Weights of a small transformer language model.
Size: 15 layers, width 96, 2 heads of 32 (1 for keys and values), MLP 384 GELU, vocabulary 16384, 4.53M parameters.
Training: a variant of SOAP for these matrices, 6941 steps.
Each number is 500 + 50 x the weight over its row's rms, rounded and kept within 0 to 999. Layers, rows and columns count from 0. Numbers have three digits each. The size before them is the row's rms in percent of the matrix's.

# up: layer 3 MLP up, 384x96, rms 0.231, rows 316-383, columns 0-47
# down: layer 3 MLP down (transposed), 384x96, rms 0.279, rows 316-383, columns 0-47
up316 101:613538659476545477489535500543536507464535509502396521473488505485477519552551532537534411505517443545609502509550455452465483499499487420482491
down316 095:496497413438543539492561505481509497511513455478502528468565606522443525501548527490507505471500588500489568487478471485404466456522715549485518
up317 094:548508500484501503480519499545528443475544578461586512498478438478570467472555453534539576555582526486493613505579544476586405508479485472494476
down317 087:545446494533588514482466553509400516559513464505553437504475495477569478418459439493525433365435528422452454449589542489518424556585528427513460
up318 091:429442544567444474452539591490504489521507437545485513382474568444474584547552520561509534448454519423481517538466483573470511543529502430458506
down318 091:566597467452528534484485351552463528532452492455566516554478524464529625508485527456535584539548489499458478393450524531474588463384525431540507
up319 082:475482651425535493496486433444530510592600516414526443475535510475507542446433451481548548497457473506394562493528546461402515407492438510472477
down319 093:584557510456541447464557455480407521457453467463467493536471580553656429528455520493589421437538514552477448442397485558430512487502492378450552
up320 104:475441481546498510486529590528472409535538485418462531491454487453568495592515513529531494420453501543525510542566405542559589455536495550515548
down320 102:493583566381437441519496401425476573532461552574554525445554517451499507509409541492555461527462525503453516419462503467462554507427509489533536
up321 080:502591456495479408469457556458598458530398402482549600443494447511479597510494533493421524537474509527368499542506494448521478558541542449437487
down321 092:411479432471515497547531514643488470570474417564520439554549484497439387468499517426555508573507423517519443502458519626433572499524426523475353
up322 107:585500566491570482547516498441576518475510530585614479498526452425539523489429469473579420492505475502488466482549585419529481472485522459520537
down322 084:429469578474514428492488449508408383494567534481494452529444500462569551547536448511495518528457475468503568528537442480559409469465571541506399
up323 095:421419415523498517426516457488435450533492453504433474388581523502512481489529453503528472458545542555423486580475462544520487558498543406485532
down323 097:561535526470500533542508481572469446457485507496493471544445445498373448572498513501501479581455566464522492385468515502489448504410574509401483
up324 094:469500455474500515498485463498489531466572552582565508407449527605484520562543428519558407512453529477522567484462548459568517397536460531498522
down324 086:564458475516521509459541478524488424534422435515458415582547519531503453412507544541515556464527500549491539385447433541569521511439453518471559
up325 113:484523504483469391446556584464485589575564504515443470420503466556420421506505560552467470443503459468492516525509521503561485554553571449598508
down325 117:444590550575478487478556584419488497462518594466502524481555458569457499406513487515443467505508520465513490481459443534523499522505563422509558
up326 106:573500496450521555525486462519487539513426529480547506497540463519425450567476546438483384544576529417466424398487499431489544486592493491456493
down326 116:538458473511529499459483440567550563464516547464470463547488485536548520531541487456589412612541510457411500382555568424514545610460578424458430
up327 109:482420498535509494592480531488452526422482487585571531495492523624568450462396539537507496435377467464583589519487524494462548460413518491502480
down327 115:557527499485566514531476490480459528403503536498573541501554528573471430594415563464602522484417500482478538475421473551535490568463510556405600
up328 137:518461560445470482411582512562515386435494554582533504395526478424460523547511467433553543405506533502504482518516471498502540422520425482492477
down328 157:509486503531552495467514452574531457424415557543533523524504429467518407472483533456627507594615472515499526582500454564467460480466504496517446
up329 102:445528609533469444502508420486507602430428529454405511500574517492535459563508496484510507544472489468496419544439477473602551554422541397435456
down329 102:455510524475437541499571493581493530447518525453498396463603607571442564528527539466511480493553482472534471568535545511532502547438456448503387
up330 110:538569484494478502498498486401444476514500542549514489461480470447390501503529585582510515499461461474396491471482558518484532513598537502545487
down330 093:455608467540507505569454474517460454449503506477521489536582434460563461429401490522650532471467512508535403520481567538400574520488527527514547
up331 091:560439484457485492564479492485493547504530560506577533483389539547536551605563447488455468488472532473426495458500486347648559585563471425447499
down331 100:474506477390537536488527601545574555500491518589521458476519489499549570525499525467415526562513415486511530571492482542578508495550472408494451
up332 101:603527518490450451435484615442519453389466574577457488496541400443514544460500507502496501426565496483479527603497463561456538448546480462455602
down332 107:547590523562548535611420381528458500590387506487450483517507527470483602493371513504457474465516501533497492543495488604499542443443531495598521
up333 079:505422535442492564433524454500513486469543480433456501480551565539505499535480441524523559416518465489494439469453502535557486453561561459491481
down333 103:518540439494479517455469537418473420563415456426484522475508369425459458442499549554528572501480528600482576540585587485487485516506448557493493
up334 101:508484481538429587484427445558618580538478468459490530466487433415550514480478551514531425463381526501541461447433491581529546470578623506522490
down334 101:595489551476576542551493532425501571539620459522473494540568447515441562459428485470445467471434585505484560554441520451445590571416460572384562
up335 103:378448521489491402497591474461457470529510362527503518427592501502575549518601519453497493547541471546419508410506446581482454478476539550527559
down335 084:515550437398511493514529472516479487525533503512506497509533443487488487532485447502539468589571456426565474468488371465426559521504508519449472
up336 105:437563592427505458413510558543446643544484543490533533499501539499498511610550470516449530452499428533445544421543452444515528554524523416506486
down336 104:626424557515453493598526553501437532449483464428521535497580535569437498550510492462377503509429488516460436512495459467540475481483692465505525
up337 094:545503549581448478492437532433477386444355426524445499487478475563493463529420561491448423449468551583465618520516503513429482536543511450534540
down337 091:521544459564507504518513540491452550593584437512410499465463444468496430543432478471557441336552504489519415489544445516523537485454356438456493
up338 098:561425476436520524473527522459571542495480364455468385534414504509469451520458387399498435426493542438471519510518481471482465466512570541540453
down338 108:585495500539528545444629592470563461482501405506512449572364433481518503532542450436573528423414441561532453452511458569546493517537576463462505
up339 098:487467427499446440516398584487505539491450514470593494532456453434520601559505550457520467526475517574360409507563564491487603511484454500503511
down339 099:452523504454520428462419460502519482411536590535467466545449510522482430490577489412404458522554492509530507455492454498508563478479521479526509
up340 116:515586558476415493543537471470587482512499494593502521501452498538570422597532610463456436551519537494439540458475550531476470401479518467442503
down340 114:478487460511594499502611482485486431540515489508567553532497563565472571477479477480610428428521477550500447531442573604453551506481480544510518
up341 104:538469520545460498438537511519490491411509493473436545555562517536564391597412587504511454463478499440525419499491504517514457497509599439510372
down341 093:539477441542389454425548564512422539476478489523576421501528519443449540532550479464531546526535464517495550442449559566471529565521433510578491
up342 084:383498510409480415434568550537544466627519437547463509504558510528534479470395471565510520476483501427548468528528532465512497589524558503531518
down342 099:447562444570538566480472487563502449523504519642615454545468505512433474482430463514506505573543569523481597488394486537506513544472566548473538
up343 105:398458444450500531502523565494428496541585464455538557427495495527481506559589476518372457475516432465458533537543492439516470506468414484452525
down343 105:578387464488472483535568551481480526436541565517483501539491390533551482427586490510430372447463518474477484505496492424491437502520521596470528
up344 083:527436564509483550587543467370539477487472494556481508479582441462485578485536490552519510469530483536459508515479457463502495553476535573604518
down344 088:535508605560555471567547433437481462533550515532454492499549537462472553481497520460472498532517486414528512517479390560514552539450539568521669
up345 102:520470510551483571615569451470609445523500503470545586523577513442505505539503492432619440577490571515536450418506498515528484407543486490544481
down345 102:423494464492530457489563539446467575505430398477455528458471482574538565460578497487492545449505455562494506606491434482414408566494527502446503
up346 085:552474444490500595522429402540562542506484459523498536477527548527472501544432367497514487476429514488426515580531516453493484580464515494481350
down346 091:480419567530516452446479425527501535524486522550568451561528473478430555505527451575491445525497512502462475465434447504474458473512467554518487
up347 110:454560474504491487471483527469509446432509420562568470454479461605476568498592408600401527486449443522479447463472411431474498522473553505580515
down347 124:462538428488559488473556480469528528479464474554473481557420520475558464441563453552444549411561575572506482457563542487440484500500473485598502
up348 091:560491509509537373480490567413472480513530516439531542485545447526436513484529519550470490465464525503482550543583451497464520646505449450446542
down348 094:522409491514473479553454460497503510535527496387484535492532505487471526467474433488532485481548568554474577591469526440507435487554477558615473
up349 114:513480502441568502531479503473458480601583435555427485415503538421484559429506487530517476469536477461547474525559563578448516383557472503466542
down349 087:445458502466417533476496442607457506471410512465514504502460495466584451593517519410468447505450486590424491437583439422509576495409533543513542
up350 081:453475483479528541496476474407491475427650533421492530489559400593481564479532489625555529515577544444465546470490584477543578480514475502563489
down350 093:529587500481621478482408520430516505538508477503466572558492496556576517505441463490502461595548501547464496420453518394514459565443394592564534
up351 081:442506512563402474505539560459516454507484418500457464499523511494494468520570550453536596487487466443541493542463498567473472443453514584536528
down351 097:440469470547454515464477450540513486510462547614541494482464586481410549511526528479547466450523412523622558490567477586476487512510587416532536
up352 095:432533517524442467427611522411472517481471464433528485440557461489534525527523552703553397451455426486416537471475486486491570477482551524520525
down352 091:467575461529548504481679446546532506521555555437495518445548571592553506503498525527565559476484525469545449429531535473506460538469534634390512
up353 086:482503514527533461481565580522553469539441487527461544523577571430506599468474455477533551477531457443492540370454538490470552515470553530511574
down353 095:533504498490479404387565517479549578500383475543496478530490540561455509450466500459533497502430476527461609379485451504562512515424565544514501
up354 108:594547517607444558535537499531523491435539515539501461421525489522557477474476533522475484515474476482534474510478477497550490512604446573519617
down354 098:472526492500580529606557428514445515379507442504396454536389545534520550592451471465562549460546429560591458482514545494558498499420397539514557
up355 117:506440509491420420531567542493507631499384473520525598492527518455541460461515489510453546505395526505535516453523536423495531433454466503517458
down355 105:499446403606566463469476515469573593564424521516520485539544535492479479466512487456537598543558450525468465546579531631528408481534562455576473
up356 105:528502526504387528599482420607578553471464500421570481456482432473565479495530435555516434579492422522543501442505553465497421489495489472489562
down356 116:452544491535426531431450478478516561494363453501509512476454461441538454440524480598592496553448607531438482511501577500497499525514492460574499
up357 108:504525567356404498441417508439476514516542516548438533499584515542550398540520500502446500547507493565520587509486553446437486490555511476582466
down357 097:528533488533608560488456520460552634476482466480490392470489542463475537516467529576541442503571517490416511524492604546584587465532529518489497
up358 102:434517456549434529531485449406616540474463415459441578498574490422528464427497514540510514567448472417483532441519426486433444528500441484568469
down358 109:425472500570473452509470538528485586481546426461471538520532489552484483518423511520485560522489514475433494427536471515462365662550439405488461
up359 089:453493514603490415558532556474549513496619455418478551482568482535451541474610407510499491536516485445576413530576517520492509512467492490498546
down359 096:430531512486514519484514426497499431513493450473391471444546604522508474517463424490541482499584392495543346558469545572494484563496518562496510
up360 096:461489592464534472629453471437511607447577460595519551563586485444499460506510431498444494568467550497501535505579455487503459592560554514581555
down360 100:493531495502516574607435472529545572450535472540524540603522565466469443522471399486544470482559521521577457488531479482614561462410479565530471
up361 098:601464510561454585573359494562490507604387506580511494447431438450458455487515493472464368469502449513477482543500541451437426521522503547469451
down361 106:528427515514508415474565577472546474538511560524507518454470540500508542480500465497525401535407428474429485513550502442480612501474441631490523
up362 098:499481500406450477440558526483453473528522592576526438447563507521493501463563505561490570545558500462487482489428535491494592500505525526443546
down362 097:483515474472521371559604451469553546510580540559448476480543522410513550504484433474427416444542504412569489469507422471527538526459504543455451
up363 089:430455548524508541425504549457480606495508451484448463467502493557430448418394551487490547420489498494534524557527480444498487455488513449507502
down363 091:506430473433603539482457484493469395510521581589481509609462474454491505504501594479514497500532490541567622495556476491529445521431493509511504
up364 100:588526441534450561397451470433641450528404508614550565473394499526505480565426501541435545590522500476446550514444529460579520452495411543498515
down364 091:526456520333537487511522475566561498499455421602501562610371533467501426511489450498464514584518458485499513560468568493516450447560536533489444
up365 085:434552476503530426598394476470487500478422515527574551430441458438462513445485517537530464562417521480500492547506591461433560479482542563491576
down365 099:514495542482600404534468388516547476474444565494515596603567463521541435469463521563457426500545506498506511570550501433501457507464515484440464
up366 092:518523537456468421450558496517548427551527511503484513443527478459445536502483515587530467498534483594504490503590524456503503466503437406551495
down366 098:433518420583558533434458488549491498455583458479525503471421515507488414500417461522631468487512451470497519537511479499523435496527548549483463
up367 100:450528513529514488477500447477497495448452439559573534444482416486583440453575567594535540433471467454522504487421423600519414447530466439479562
down367 105:507467536463488431556489435493454470509483582438565498516453503473522509484504630479477556473421492448533543514469491518530542481532576505460540
up368 088:550538470452507533475537504464489433511646462496528463514495511480388528493451530521553498474390516487531481531527456435477533466485505409520430
down368 096:458423513532431507561524544481521536432454464544492590471548522583440561499495553468445494476493506555362521535464519557441384553500439456393483
up369 092:505516518541526432523466532468549473424450450565493552523562457528494437583484540529528499526458414598529459528491438458440546528418464430488550
down369 087:477455506495515487577523448557476533516546618546489570547475513531559488528489496537575509549526419502566499519540567517551467510508477634532572
up370 085:439509541522595554369491456483533457405501565464475455493532453505479490501558438472523483543513483533428588498495496441443529560539548498461555
down370 103:515451460456471555449458500454532500486512514507424521457467519495499487454552553499495628429498518475436567490507425525531403534499444420409441
up371 082:569427608430520467568512416577446521494526610508569498445510486422562548508448497470474489432550568508600500536548589517446378427534520470438485
down371 091:502485443474437494516521447539569504476466496542577487500524502430570539495502425574498543496452444432502462478486556551516525382461485436508492
up372 099:529430466472499590504520474379512466551423501481508480501582391504567512447490465517533409449548462366571513572570545550424574530555504417505508
down372 102:579496520439558521489517484514458516473455510549602513451514494534512390448389630531538429480533487579483504419546514508495530463579489514489490
up373 104:513475464564502471562493500427538604499523432472506411435556489553428496505463446599547526567456415484567444424537562526637488433463611497533523
down373 110:524477438579607536551538516481524588384529469427502484498466466500504566453586488474587501529517562595428433469468491554494500527489521551497606
up374 114:494606506433543616516552513469579483419521387406533605441469506518569453579460446563508501588553509640501488464463531505579591427555493442495456
down374 081:444388453481413439498542601551429468563478481627546497491588506446468525492493497474487461468442511487480544456545453455445518458501618551544556
up375 087:501448503494535518535462499467590505494530544427533468501565482495495506525465481506472434416467483550517454535588450463524419487484523469464442
down375 093:523526489468515476471503510516516494505541392501493592549471561515559508496527425450556454592578384519564451585526424551482508494483520453531497
up376 098:466515541582456560425536486505419532459610427464583573432513426464484507569490403491481574583468534445445501484386446485513507518555524492475478
down376 101:397564470534549509438511555499489476555484509555559532451501424454445495583498457419628455465485482471538501506429508577491470499496480547582501
up377 105:486392435601515459479492560499437462512530422479486562556447480644525410536490459459501500484524543499498550522471482510457548460478503521507416
down377 077:508395542437545513508489500570517493441454545573536519464508550419505566531538458513408539499480445570477474527474492579572480500513639555476460
up378 100:516598526545535555565558522437567513481414524518442498493583542465514510608436543448450427485423499426394449541547483517516461527520530493526432
down378 100:460597553475535572506541490491543542472477473471456441493458558493510457526459592530483475486532496443464460530562418455584505527459404520585371
up379 099:501498540441426503533533563575479617439397534501536587515524429553473502514592470534477500465445442503392438586591481548553468561541590536533529
down379 100:522464494529523461465554501553472484557449576490507524473464480472473563550430446466476419390468395524444521533497511483494523459582507458507402
up380 097:551572582493455530502530601519480551489511490443504580423481474480558471616567495428422441535374448597404533479484425566489534547571532498507440
down380 104:560445569501524454584515516471514460438567493537377448546450535510536447531553562471459464500487409501465495522493439570530537544513489504407499
up381 111:542472500554412502575503454500434552524586450396444506470460443578517528524503529565440494518431453567457536498578572532446543450478410530525522
down381 085:484473568388502495571521491492495541512459461523466471546540581457464442534504419461567467444555579513535504502422519514514515506485508574543471
up382 076:503482505376518436587492527488475536495512515459509425407487511500502551531456512522455535482527592413435434532549555507493520533487508463583533
down382 089:591546514548469557549539465543476517478487522481598502447558482520591573469489585602597495579435514515470548578517517534579618456551579574484483
up383 093:538505530476468537433537458503528607532464488513500519518532391507528552550488543439492510556547450550403537606486505480477440539452474456497501
down383 097:564451496443508448491508472548516456466499544449534497555524503498445567539566440509546492491471493478424447494417533524541524516500552446482390